From a checkpoint of a small transformer trained on Wikipedia: biases on query, key and value.
Each number is 500 + 50 x the weight over the matrix's rms, rounded and kept within 0 to 999. Layers, rows and columns count from 0. Numbers have three digits each.

# layer 8 MLP up, 960x160, rms 0.197, rows 265-305, columns 0-79
450464550478577489538550468434439555457524541518517503541448501451465589507448523492505524466414447575542510455520603540486550461595483544503554470478581493517485522481559447604512472482497558508528492648552507478517450462534468525507479504
520478503553462527451547554442435524400545504483546495496526412462483536509401388487534509393467508523546474529462507536526484511517451517478507540521458533559551515392507471525500628486528633532454527503514500525481546548443493512545539560
479574489425539466543392501446602578471480510479465479484503550622536548607593520528484489482537459526537478520457524572466635533483573416481567424603447478537434487443383548537389489499459493554476523528506500355504387506425504445442519457
542443451473501478436525471539546566505444505521503431458461508485534534469484428486446475450541499569382435547455481489535542498458507426487493532437475572565540526513541476498487494443474566517484538530514460485514572521494494528521485565
463493575446487484362520543507445465541562425469420545469520540509486540586568448449557487420516556502489513419447532561463486480543519478460538463404571513493558494504574536511442603487501522472481603512527548488443483516457446458451537589
466457591506563465518479537566489540451467582503531554429450482526551476539583534372573479540518541555478442458498507532670582463470555539486512528487489370473470495528447572415551468523390526524620586433530468433514572523487535529521574439
546546543489506422471532503511463494531480532548462586445427476560480550469496460514520564434564519527497493526494418472424510432420463506409410418481601444486637564497498412599498493463348534648575397520476550506619507495543537479590437459
495570486465530452576594473454472513500465550507452560578598488525528549482547525586463620440610592549490457521478595467501463398501343494515484472514532478565447585516532551432518537541486443416452569534501570417524471468562457484445383606
554446442462580438492483510497467495548531468492609467447505540527512517494528472421459522436519503460512359582574532477529503431533553485524580413550526546452486505519585502546520488498478488529496430504591525526545491443575454565505479509
460510509467483413513511588590435429476481480528420512470486437489542471519462433473520474528521532456446511439429591437474511480507517498566602520501450482535494613482583435524523553505488436428531552441542502571471594556475498531490520484
476544553511438566660562484531477521483496518557500547484502436505527468533564416421527485487612452502484527500574529523384423505450509483450443534562420507469514548497510471511538436457538478419453549545538481549476482474459561525494513530
459553573560468555446460426543575583442549444486503502544519524432526501471519494551485533515507443507505484493453383544438457430531526530489462484459461432474396507602495520548427500512462563481493552497458538477520443416444480550475598519
576575498397477466426560447444501486506422493456423408412510496431548497522443583536543498518523559483410599520382513557525532514477395450518330529520402567536417549431444512481425518540604501403468520418518500560504500594595551459475604482
413465469513427522600445508403529495393539400551514530543535464600565473449470425497534484426577537537543530512498521519432475466456546478524556559515483526529464476512463460563564501566486475519531501483473524479443533572514484511515476507
486473517404543568484467461550471508448436562396571522488546438411474456485517524499498445518501491459543504499480534453406463506543499486486573478488599541457385500494495459559494380464535469580452558554466500608484525466484512537514562505
488506431496451501478473491384573476528469528378673464469470504550524524523437495444525409564498528449543472518626511480519553488517540490488472514463546505501465437420440503573461521488409494540606547562519386614540537467499613544477482489
501490479582523549475479507483473489537580531442522474509544450497415473441521477406551562481471511550490534483456615517519492478505547478431477403394436546511563550467578454449522484443485476574521495500536559424554500537553555514448416447
536523501467538478538437402512371476475525495545489534391571478541553544468480531491609505420561476564533488506541469538613528597540538533419515558369471453523532505536566578490552546515458443532407567472502523454478502457422531475433535444
458505430537402503479510538503606505490551462412510471564505470506518498525514432485464533462535493436457519383597526498526497544419529452568501550562491498551496549525509550536553484496473494459539524621426529456400401440569617545524493501
574498499603493489510542483578494545517473432421408512466455468412498562550496537466521539524468536457603491465469543450439436572414558476506480537492446578598503513429459498446508506487480461519478500547463480530441563401527426515589442520
456487566383502417507576557528502504448484578500538439485464607555556489500522483469441513359496497547551462499489530623547455550533476516391496464531615514453488497492478592422480460494544430566519485450517503498462498500449563521472437531
510492430453469477459412419510547581492441529488445385502545527456568491525557552537493563462531478484520552529474483561419485549500483466478481407399503538497424493478538526474358451566572530467461433531390441503383436509594479488545425487
528477453490489501583475502445372507448441507506474503545508434532587463527518529493559427507578512444398485501542420524560591511592457464486525540431529488506496474656564483445556465476513443412530477444545570462458461470506476567477488473
522542545512606462538403468469526504420508573424545486549489527410529508497500541544511543489486446441503564471513560497467538472498575565535555451504538491444474525489505445494521484457560406494470420561539537488533552534496486472445431532
527499535456483483566482580517544441483491488454488398482543496510466525573490481546532496449596521431428492443493488484541549564536498491520652495476508565445496486444514578592513431424546545421463449503476526515589462543552452487494477488
522518519477453470457538533364531573508463461589592540510499440542485566490505412608488553539561464611591492512562569453439549481512361476454468484518547519564548519469420461539505471601531512422564472501469494415490439516509546488425399535
451458527509542513501498560484505450454465546473588503511509372638532501522548588468519408543563523484575448521494497515580499454537515540433356509464453529398503545500497405492491495450552429556505405462442532511564448585474397544603487436
473505515545457447546454457532540521591454529431495433526541502469457564548511492463464506480530387503514460518546540507414484505473483437483526418429480547619569537435484473504500528600524565448527489489530483534463602427485457544555434508
506579458492452509518466561480483428485449421462518458453574486453424521544513536506470510558436481481532480562480601521535351489521535453580535466527379574469458536479515517492465555468410644496544511516569514525482505499560488508454476596
549471539450485529579566502517494509503552498485462491471478496427496513542464570511504498589511456500597597434558532406570573556463517452420530547478498532552504478520469442444443526428453399518574538486561563534456500360600520590476481522
444554557540401491495427582437542477532526559425457445476560562605446419567420536503505518529545519424506466422496366502639477422472543543524487386502505540499453543401621581498491410502428475501539461543403414478448430497484512473624555511
526521535511484521475491410503541427518514504505455451556501441562531469433492497497438554423517504477467521469480552408506495446477551539539451486485519537521469511450526563561431489418558463482494476459497420500478417549606448552527475593
586497486488546527494521574490464500513484479441491552486575519553558494537543542513541531505470477437387456581500589560531592558425508539529501514462500496469507553533515481498510554446503481548453571488510563469457526454453510502495450485
566501515472499534548563458436454535557467527512497505482493485531558460502527524511494552528545520529472492508502581473515465552509567481453515469507514476559495482553538444461447553508472485379484459434447499455433516455556489532528443535
474569524508585424529475487489427501509440565499362492529451536478463486500462503467531439505562554541562504491445540520535410445467515588496524485520467448474541545462504523536469480512496469480507561529531447481554477541637571517525462501
515526479509567511470535552467548513469466466454470527593497550512606478549492589550544500443472526534464558381467578483556542515473502490504462458430517450443498535527500430579471452486428486527527455481491571559466531505554558424483466453
396568543512559576416585368468506444470468475510462511573550594540449552513524489537470485586566593493524543395499516535419459510404520481481502525488418520541394471503478501417444575470573516471444540480465436526481552430542454572516483580
545496510582521465632480552533473585583487512520530456549451534564437555525554656390516440527576587512511586502493485498543552436488459423445448457482621452419439521481493488546472503509365527461463455445619547536510424502544533527603450439
496521483512501508495416474625541523572571560414518479461479520515560502404469547463464473446501580478547463487526496452476425401536509494438498552517582412446512470436472587491414522465508526561534543452571599447508624485510552520571550534
443395490534477520462521565579483497438501460524577516563492483468562482511544489524536446547475475442387505508421580558481513471510427572487474515563493518510455547496515486579596568605530462485534500489523503494487424434502435560600490520
426449521473526501497583581510585525506457490417561480507479509490487482400456505499551533516543478494485466394594440523501514572502557461519543636408537416493443569514556481476508502523491530496610511518529451526499492478593562423401429458
# layer 8 MLP down (transposed), 960x160, rms 0.184, rows 265-304, columns 0-79
462521506513539463524491502485504488526520489490463476490510496482518561493555511497469542439479613525448488474510461495438496599461489515481573437493482542470477484438469451502484468481476495456482414425540465436505499503514513416514489416
438523507501458475485504491511427425533508558493487525554394471466471544508502614502512467544547500488508581498472448513361446513493517489476483601528452470575493468535492485547471493471481487577486523556401501486435550463508475507463427495
506412455477551529496609501558479521491569539371607508601512534463616472468469422554487556445556498527476487552420607498451526635372498444507558476505389509489509537584537607556496580402558497526499474531499565460551525522514442459367532539
476437514489537552469485522443526485500510525521542510560538600535513481490462562522570516535415495607495543428465453544546519492462505564411547459472505514483591490431505480421499479541528484398440534494469486530438492456497542425420520485
419511464457519530542430578546461500534434483503533436456448441529492398505526593360589509506516491499508425470359527528502590452473502480520465611568529417386455400531448564528464569564511497525376452440498553472499571532440511541479484440
437461514475463592513519440440445433441399496502585454586437471550489535628376605484526428464556477370539474488455459509492561525438525482554490451533473485460527468503547503410508590468655564544392490460390543471546520549530496418483510463
495532464458472488488473526495516553439624522427454483528432485535476510616510433429613437587535464513580548428465490520520479605388508430376505555479375561489666571578498441556553452420491496567500562450453594477397480430459440466525545567
511648589450601554575505527439465453532470583478357547491606503503557475529581394495486488536541457527498499578563420463373410506469473441486437490508448448516548448491491422449542519464436482578407573570526473513546586485427561448537479627
449502478568515582419506535619484421471546486471563457544475488527501469537480548428467476412553405534516588503479464492549468554518519486506414447510503431437517409538397527505429503455477527489562485530453508517464505464477463455392527512
421531510489620446449498542475535413516469491588447503541523608442397473491476507517417560498421539553550520504486560502432550506465493485469474500482402496520466537546544476452552480440530467488558513517576441508494552526475508451479549586
502533489492655467437464570466494601487489534567443443425454475501460438539452509505529478505490501523491469447448548465429450435522439501544461457600557440497540489453530609551497468423548610511457548425450480579514507491461539550432492474
521571542489434512451488409567443457551463529519445483484530533498535432499481606507539461588489519460449477522528478510520547474537605519513532558546551512530569479423458554475563438410532513510579489581603530544530502515512570497566464552
474470669463519482532458516446445469500555410431529483603546502506558494525523519544448492482480491497495473411426492545477533430560577459496578523367498447543519515547569455412542529486483502547505517530595464494490613401419496472459608445
466429613493459497534563558495407520497571474468496474446499452486487515558519471564453502573485469463471527369521415552523556487568512512503524468505464572497464516466517572474525538467471615467522470558503634516472510542505497469515487496
488502503449473538503546491519631464523516428531500555546506480519531514538500534517597459467475569552509494517554423578473468524468509556519471548449469506481476424480514494532530421515541462460556504464440472525544471514491445536506534494
535481604500578535467448530523524519613476471561445427501535541557485470409433463508465529489466511536510525451541352521469537519502402364529530464394476470592522473511572555458493544538423516450468442553415445523476458578451456475515505527
492486517534473423557461455467570402547466440501397511541541450553446520558485524424496520575463543501419548523428460452446556500381537493479495509477536557455509519468450441501447441497532493515557511522561473444471513535510467577505595493
454518474408570486532480528476487523426476523396417440480489600492492554536517515490413541590545468457510586531488438511426575503543410501420442520397506515553508563589455444522579446473521550487534473427496489530520476457495553558389573525
500433473534573575465488534455506508487510473465488587465626487537442477573510524531620535566477398520595456537497519462433464473529460427560491450436528640523492584542457470465504579581443516485518499396518450501517501501413548541460465468
429451518504561451506467549437521471530502559568528497585536459563442415466545502508496553456457443450522405544562521438510561438508454478485421470438585523501502442454444511523524470488513577523465471594439449456581491536470519542473469439
464595517548476510420537518553435484530524550533450487547450434407520498500502486541490572474460517477536420478393434589467520442502406432397502576476475570612548387453610539512507396488529552454426488571561493444503467561484619530407490540
590454519524527520492395538485472525501468572439440565466456491530532466533568632470442530483366487618506470549518525547528537501468519609515507496582474522376496511561573473545458523461557596490447543553557380538559505536452490491518501358
570502523583400471397503497476505525465488476561453494521456499555627576433545479539563551528529548493430547520466550506490481456539548546480439472537492542461504455536514530454416509475435515423586494441490465571488521383643492541448617459
516544486503504448535540485537490450511570484515469532491515506543506478497550521428455512575457451550517488425511472504548486473495482498439512498463492564632514491602482497477498434427429432503499502488530498462468467498462530520466554539
529491381532510410542575558464487496437579485546543550499565481557479561544483543557555579507548573478590465564476504400531546515495480521453539498532515564507645471489498414457485505433482476495488470545499482430453452503489565548489512485
524506533519428548445488469534564446467478436518567502467600568502526572537488452434561564522490456497524485533523444534573399556494500495514601514567547523483475454374536466502478470612505467470492556502554503432576547485460427493478479610
622479414566508493498538446524430453446514449498470469504421575570531510605491546502464585441499594530544445397481499551421456433403555432520563507392536496427433519594557547497501483499505432427498418611471521471525428396507513576405531522
517525520504458550478565427512546458456515489470501507561480505447471480527505393541474442493523433531560614526538431505512564565596500518507474514515382553484507474540585503453475556475501348473573466515538547451566426443481529460553556463
515471471545508605455457487449490502487499474478549551541458627466515514559551518466468414454452523499500445501510520484415502478403562535512496563490372537517465391487550554440425483432559523563500408460532438493555455510520550445514493392
513524457589503485446514529512541427466525512530424463472480402559503554519559571455487506479532555442553498451571501509533462477571505509470574520679447504503542503548519446579439487381544482482455474482468409508444575484463498482425476512
587512561556586618466555583527462374472602496458436521477537483451480425544461504490497479532515504499501532554468478494501495500450456482403422435454522526433542507538486503561537524520463414452510606460458523418471498515437438491508489517
443469527525597517518499523493585421522513537529592474561424517477481553583409486472471533533624518503487636440502464565477472462503534464436556538557490425468515396556527557493528476517496481425507505510498477512557545476382546527516467439
503432484605485576464429511532563452492473551551506498463479553412498545473577543472557522500456556472568567434489473475473519502480576493434499501494474488539562492529421533543514500465434453442564527439435524495529438542517514416425469572
528422472474495545480477408491484475460489517531521451514470522521525519486509540502486543453421461479458540469556412486524497542511523440507489497426454611543491451494524513503523463500547512469455512510560444525524435472459491520482454492
514428533510576485469431528545513543496549461538443503506430456481512534535437570412486487523507382513514481457410513447515513598551492482556447528549567518488470561567522492498461440550478476440495455564532523509414592392414454594470486455
561502497500564494472461526480475492550517422475517392426493572530525466340467457539485426472427434592549506567533495549444550539512559398489514497482449521455560600590492449468494490562527504482518508538510443442525471604499544439472525504
574461536551488552547548521569483517514520533501494431457558578452479534553464497511462485544524478456445502548507600560437473516510565517408377527416566467500453486486476483491418428511467486579474597477460519413416528458491471567502547568
519516492573521481532545437484575491531540421571571493476488517403478489509512438591434501548524537470517444545624573556558505434520504456456521460603502523463427438389601502460522514485568442560519642431488471524547498490444536579463541495
478530596496501504386557543470565394505492436496444448570433475404390522535512391492492365514530518497476507429479503483548477422492549585542517515549527519543517536480530428403506450505559491479479572478525451480496489521469502569456404520
497621526437482475480396513497457513530440463488488476489578565489539536487508553523507425489512542483502442530453372441579484493470506490509374479506465511501549482495477510561465362516471490488526554473452482467452510495558455499541587505